config = dict(
    n_layer=15,
    d_model=256,
    n_head=4,
    n_kv_head=4,
    head_dim=64,
    d_mlp=1024,
    vocab_size=1316,
    activation='gelu',
    norm='layernorm',
    norm_place='pre',
    norm_eps=1e-05,
    positions='learned',
    qk_norm=False,
    attn_scale=0.125,
    bias='none',
    tie_embeddings=True,
    parallel_block=False,
    init='normal',
    init_std_qkv=0.0232,
    init_std_o=0.00423,
    init_std_up=0.0232,
    init_std_down=0.00423,
    optimizer='muon_variant',
    lr=0.00949,
    lr_mult_o=2.0,
    lr_mult_down=2.0,
    beta1=0.95,
    lr_head=0.00729,
    grad_clip=1.0,
    warmup_steps=200,
    schedule='wsd',
    decay_fraction=0.806,
    decay_shape='linear',
    final_lr_fraction=0.0,
    batch_tokens=65536,
    seq_len=128,
    doc_mask=True,
    train_tokens=565900000,
    steps=8635,
    dataset='wikipedia_en',
)
Each number is 50 + 15 x the weight over its row's rms, rounded and kept within 0 to 99. Layers, rows and columns count from 0. The size before them is the row's rms in percent of the matrix's.

# v: layer 6 attention value, 256x256, rms 0.0727, rows 32-44, columns 0-127
# o: layer 6 attention output (transposed), 256x256, rms 0.112, rows 32-43, columns 0-127
v32 103:56 50 45 24 67 79 74 23 64 33 51 49 44 33 59 45 47 76 57 35 30 64 49 47 52 57 52 80 51 60 49 63 54 50 46 49 70 53 80 56 40 76 42 67 54 72 58 19 49 52 58 54 82 34 49 58 71 57 69 60 42 22 66 51 52 57 75 58 32 61 45 75 56 38 53 76 31 55 48 46 25 49 25 48 51 39 63 62 64 30 32 31 44 51 98 84 30 47 41 63 47 50 55 41 68 71 59 37 49 46 52 55 53 68 47 57 07 54 67 70 63 37 51 28 23 44 32 42
o32 091:43 66 51 50 49 42 25 51 46 53 29 40 99 66 24 64 53 60 60 53 55 72 52 64 40 29 42 46 51 50 75 56 45 35 84 49 42 54 30 48 38 60 57 76 34 79 55 67 49 65 45 22 55 54 42 36 35 29 49 39 64 61 48 49 61 38 52 43 58 52 50 65 37 55 37 37 57 62 65 76 55 51 44 52 55 42 65 64 37 58 76 69 48 52 34 52 45 59 42 25 41 47 68 74 63 34 35 31 60 74 77 45 53 58 21 64 63 26 60 45 53 52 54 53 54 43 63 83
v33 095:64 50 66 67 74 24 44 46 49 71 64 41 72 60 50 60 48 37 39 57 41 49 48 80 66 57 39 46 49 22 61 60 55 50 66 38 39 77 72 34 35 18 51 64 59 55 80 46 59 44 39 35 63 43 40 41 44 48 46 88 41 37 33 29 50 33 17 47 38 44 41 42 50 55 28 58 38 43 49 53 33 57 28 25 25 64 85 40 52 68 42 35 38 56 45 34 51 24 48 53 68 49 45 43 47 79 61 64 50 37 76 50 49 57 50 66 54 58 79 53 65 76 30 52 41 39 28 41
o33 091:40 72 29 61 52 27 61 52 25 61 12 35 15 41 38 63 37 52 60 38 47 51 43 43 44 67 52 58 63 73 36 76 85 47 55 62 75 35 21 39 32 46 63 55 39 48 40 42 55 36 51 19 58 56 43 57 38 41 39 36 49 49 66 47 53 57 44 42 49 35 62 45 66 44 67 35 63 32 52 44 37 42 48 54 62 33 25 62 27 62 77 57 65 75 77 62 48 52 53 54 51 76 66 43 75 65 35 20 45 73 73 59 61 54 46 38 50 36 41 47 68 59 32 43 35 36 39 52
v34 105:35 44 22 45 64 82 45 47 69 40 53 85 53 60 24 54 57 33 31 60 73 53 60 45 44 31 46 51 36 38 62 30 42 76 50 60 42 45 50 30 48 61 51 49 66 48 49 55 56 67 68 49 40 45 26 38 63 54 40 39 26 50 57 57 42 50 31 43 49 41 32 54 53 16 25 48 49 49 51 55 62 32 29 32 58 55 28 48 54 68 49 65 78 58 38 55 37 53 59 50 58 60 38 25 41 25 79 47 38 44 39 73 41 62 99 74 42 84 62 55 54 35 72 65 63 48 70 60
o34 102:65 51 60 35 54 39 48 50 23 58 52 62 67 54 81 57 87 76 98 80 53 29 40 61 51 65 57 80 29 28 68 51 53 29 59 50 54 29 63 29 37 31 49 09 38 70 65 52 50 55 37 64 65 41 54 63 44 60 63 63 60 15 42 61 18 76 54 60 65 46 58 34 50 41 63 48 76 44 36 65 29 49 60 35 50 54 46 69 46 49 59 16 37 55 64 43 53 38 49 43 46 67 68 52 45 22 49 58 60 51 50 21 70 58 30 34 63 51 53 58 58 57 45 43 39 40 76 43
v35 109:40 44 34 58 88 67 39 74 14 68 36 73 47 46 38 40 51 64 51 38 62 52 39 68 42 51 54 59 58 48 43 54 43 45 57 61 59 56 30 58 51 42 48 34 33 54 62 41 70 57 48 55 70 34 58 40 47 38 44 46 21 73 44 17 46 37 35 70 42 61 46 52 59 33 39 33 52 36 67 31 40 43 47 42 45 44 70 47 26 69 35 46 42 49 54 42 82 32 59 63 26 26 76 63 53 54 34 66 65 55 41 53 74 50 12 74 46 33 43 81 43 35 48 72 72 57 20 39
o35 101:52 37 68 59 41 21 52 15 38 40 62 52 60 39 58 46 67 30 40 53 47 41 74 69 77 49 65 64 75 43 46 51 64 44 75 55 55 61 55 46 36 65 64 77 62 46 21 50 78 53 48 47 56 40 83 60 55 69 55 61 54 44 89 55 57 55 50 31 28 53 30 47 52 72 48 86 37 48 26 61 40 55 49 36 41 34 44 33 43 55 50 51 30 43 34 52 17 42 43 46 42 78 59 47 47 70 47 43 46 41 57 62 37 23 81 38 62 78 55 48 73 67 34 71 20 64 26 42
v36 100:13 56 57 64 38 69 37 46 73 33 38 29 61 23 50 41 21 56 50 58 38 63 53 48 37 81 50 65 32 42 55 21 70 54 42 38 59 65 35 51 43 39 62 36 46 45 46 44 67 54 62 49 73 56 51 45 55 39 28 45 68 49 40 65 73 25 64 31 58 61 39 36 66 30 66 55 49 68 48 35 36 55 55 43 45 76 72 75 49 66 31 53 61 34 66 54 35 58 66 67 53 63 40 12 40 48 41 35 76 59 65 44 57 58 47 58 70 47 52 45 31 46 47 33 56 28 10 52
o36 098:24 36 29 52 58 30 65 33 04 62 31 47 49 62 26 67 70 46 44 47 51 54 35 57 53 18 48 47 63 32 54 38 54 55 73 68 50 55 51 80 63 58 25 54 65 62 21 66 62 58 28 44 30 46 52 66 52 62 71 49 53 54 75 50 40 37 60 50 20 40 67 55 32 46 57 52 51 18 59 51 70 32 58 51 10 55 39 24 14 63 40 68 48 61 71 41 63 52 70 40 36 22 43 60 68 62 21 62 21 57 28 34 30 64 43 53 36 63 65 50 51 41 48 78 49 64 51 39
v37 105:47 49 65 51 65 92 40 36 58 22 52 45 61 41 46 78 57 57 66 67 55 48 41 37 76 34 62 20 38 16 53 32 44 73 64 55 34 82 54 65 28 56 82 25 33 13 48 35 81 51 44 45 40 56 62 65 52 45 28 58 51 46 81 82 58 37 42 55 65 72 47 33 45 47 78 24 57 36 65 32 61 48 53 42 50 33 68 39 13 78 40 48 37 42 46 49 55 34 57 53 60 25 53 50 46 66 52 30 39 40 47 57 58 45 33 53 74 58 57 65 52 67 54 70 27 58 73 52
o37 105:54 39 59 73 38 06 77 59 48 60 35 57 36 72 31 42 44 40 18 44 34 43 70 70 35 44 43 42 48 55 43 66 65 53 29 43 38 23 45 50 63 14 34 39 58 63 62 57 48 44 58 61 48 30 54 38 75 44 65 55 35 42 58 54 42 35 71 55 45 43 45 59 56 10 43 55 66 45 61 69 56 39 32 37 34 79 24 38 55 45 52 37 42 58 82 20 60 74 58 53 66 67 37 38 51 60 47 62 44 19 53 74 46 61 65 43 49 62 52 47 40 46 43 38 44 49 44 63
v38 096:70 62 74 58 83 52 27 55 57 57 44 45 55 58 54 48 46 46 75 32 57 44 39 74 59 71 53 32 73 59 56 79 31 65 51 37 68 48 62 51 42 61 43 42 67 55 51 39 70 47 71 46 25 52 66 50 43 63 60 47 70 47 40 48 26 54 86 31 29 23 56 40 28 46 31 29 56 56 25 58 44 40 44 55 79 66 67 69 31 63 41 62 62 79 44 27 67 40 50 48 57 57 56 46 36 47 50 35 36 26 76 35 55 71 67 74 62 61 45 40 38 52 28 17 45 32 46 42
o38 086:54 45 47 52 39 52 57 61 26 67 63 67 52 73 36 75 45 54 55 52 44 74 41 51 57 47 41 50 44 67 46 45 46 52 53 48 15 66 56 53 28 52 35 70 64 37 50 40 27 34 32 55 63 60 44 44 64 30 41 41 58 50 19 52 66 62 04 69 49 76 49 25 67 41 06 74 52 39 54 57 58 71 41 51 48 51 33 37 56 61 82 63 47 31 47 55 32 62 35 42 48 48 41 54 54 30 43 53 71 95 32 62 64 32 47 61 50 53 59 60 52 58 56 80 48 37 57 51
v39 099:42 63 46 54 37 68 86 75 50 61 30 52 32 44 53 62 45 55 37 29 31 29 30 48 39 54 44 59 43 75 51 24 42 38 32 46 75 46 39 58 55 36 46 41 55 44 62 51 52 28 36 62 71 57 48 25 72 43 50 73 84 38 36 45 60 77 45 59 47 51 19 30 48 56 34 62 52 50 50 47 64 22 34 39 49 63 36 77 53 54 67 63 63 73 40 72 48 68 42 21 27 54 48 50 42 56 29 72 43 28 07 40 24 29 54 25 42 30 48 50 55 63 33 36 70 74 57 37
o39 094:51 70 47 43 29 51 11 41 34 46 36 20 60 47 59 92 48 49 55 59 70 49 53 34 82 17 32 27 62 21 52 50 45 64 72 63 75 56 50 30 70 21 40 42 49 38 64 66 46 46 44 34 25 27 44 63 52 49 49 37 53 49 60 46 68 19 33 55 51 37 28 64 49 47 49 50 20 67 52 63 35 56 71 55 50 33 80 53 49 29 59 50 43 35 79 50 73 56 48 62 86 45 55 47 51 67 57 41 50 44 75 56 77 54 74 67 44 66 52 45 14 68 53 54 37 55 28 32
v40 108:25 49 37 37 32 43 36 77 38 61 51 73 51 58 58 39 40 52 67 41 50 51 73 64 40 46 37 47 61 49 63 54 38 56 52 55 12 33 57 38 77 68 64 47 53 50 43 47 51 30 34 65 50 46 60 68 50 48 12 67 51 11 72 50 68 27 27 57 42 35 58 46 39 46 15 55 38 52 70 40 62 53 57 46 48 49 72 79 35 44 70 53 22 58 11 57 23 68 36 24 73 43 43 64 41 28 54 44 48 65 62 41 48 44 52 55 54 45 52 39 68 54 38 59 74 53 41 60
o40 093:81 46 30 35 55 75 71 32 23 29 41 76 57 44 48 57 58 48 33 71 46 64 44 29 37 46 79 78 23 39 69 47 44 44 46 61 71 63 56 64 33 32 47 59 33 62 32 38 45 63 43 32 52 71 42 16 59 44 72 17 30 67 52 45 13 51 40 60 33 74 18 33 54 68 50 20 33 42 45 61 32 46 25 75 73 34 31 54 49 46 42 50 93 55 39 36 67 45 76 62 50 39 49 40 60 69 34 65 43 60 31 76 69 39 63 66 34 53 27 57 49 49 79 58 54 27 51 55
v41 088:59 48 81 41 58 40 16 66 59 58 45 31 52 28 14 83 48 45 36 34 72 65 66 59 51 49 29 46 38 56 52 31 43 37 15 70 65 64 46 57 68 48 44 51 42 86 77 48 44 75 59 71 47 53 69 53 56 67 47 37 94 55 80 46 65 28 63 76 65 62 53 40 50 56 62 52 63 62 56 21 69 27 41 49 45 50 32 35 51 53 59 55 45 72 49 49 44 55 56 69 40 37 24 39 50 30 48 46 30 39 32 32 80 39 45 63 49 56 47 47 40 64 44 50 38 48 58 47
o41 088:55 55 39 63 80 46 65 22 56 31 34 75 74 60 76 59 14 69 44 49 20 48 31 45 44 36 81 20 73 37 54 48 30 66 54 35 39 53 63 68 66 21 42 41 50 26 45 40 32 33 34 46 24 52 68 53 42 48 44 50 59 41 63 47 55 79 51 43 53 43 49 36 69 36 54 26 37 62 52 80 66 65 32 44 45 54 65 53 46 69 43 29 63 53 50 68 46 22 34 45 39 31 42 61 46 59 55 61 68 23 53 35 41 47 44 50 45 56 49 49 18 42 36 39 42 59 62 43
v42 104:48 38 28 59 64 17 32 29 33 30 64 60 26 73 53 41 55 48 58 43 43 28 50 54 77 29 64 50 59 31 63 59 50 61 63 52 30 42 62 31 28 62 42 67 51 41 37 39 38 45 61 38 01 66 42 47 69 31 78 51 35 39 77 29 59 37 82 57 27 50 58 22 43 64 52 63 69 46 63 55 70 40 39 50 54 30 49 51 66 28 60 32 37 68 19 58 66 74 50 73 29 68 40 21 69 54 37 73 82 74 56 54 61 56 44 30 45 41 53 53 35 60 78 27 37 58 50 70
o42 095:46 61 36 49 65 78 60 85 46 60 65 52 76 74 41 38 51 53 29 70 51 85 65 66 44 42 41 57 29 45 60 51 51 55 52 63 69 62 52 60 54 69 47 24 52 51 21 64 28 50 59 34 99 21 54 36 33 64 65 45 23 63 61 44 45 57 41 53 37 31 21 66 51 42 48 51 30 49 46 43 65 75 96 74 44 63 46 28 55 47 56 60 50 48 45 49 31 31 39 38 66 42 35 46 50 20 51 60 36 28 49 46 50 55 71 48 27 61 63 42 56 58 50 37 57 51 17 46
v43 099:67 61 29 51 55 53 43 81 43 51 50 42 54 40 44 63 47 56 58 52 33 79 59 60 44 54 50 45 56 60 69 66 35 35 09 72 59 78 47 63 28 66 54 28 44 52 40 53 39 42 40 35 48 47 63 60 49 41 29 63 52 45 34 31 45 73 09 57 53 61 19 31 54 65 70 58 41 44 46 41 37 83 47 56 54 67 56 47 58 79 58 52 30 49 65 35 48 27 42 46 79 55 36 70 52 31 40 39 25 64 55 44 48 44 41 56 71 55 70 52 76 87 33 51 52 21 56 20
o43 093:45 42 73 42 41 27 56 31 41 69 44 69 33 64 27 29 33 55 49 41 56 40 66 69 61 72 45 51 64 37 27 41 83 41 52 83 66 52 54 36 61 54 49 50 78 43 70 47 42 47 49 43 53 70 33 57 66 56 28 50 57 54 47 52 61 48 31 51 38 43 61 42 63 34 41 36 64 52 42 43 58 21 29 69 48 40 44 74 06 60 49 35 66 69 63 66 57 51 55 62 44 47 63 41 36 79 63 61 59 24 36 48 72 39 66 47 57 60 58 40 23 28 47 38 76 34 49 60
v44 107:81 55 48 73 38 77 57 51 44 61 53 58 16 56 32 50 59 54 73 68 70 46 50 32 40 48 52 07 77 51 45 48 49 44 57 52 25 46 75 52 93 49 31 48 45 40 43 34 33 26 61 56 21 34 62 32 31 48 58 64 23 67 75 53 08 64 78 44 40 43 41 39 47 31 44 55 85 19 24 58 49 57 34 58 49 17 56 75 61 31 50 45 57 65 37 65 54 64 45 35 47 58 55 23 53 34 53 73 52 35 63 72 32 43 39 45 60 57 51 53 48 51 70 64 30 44 50 59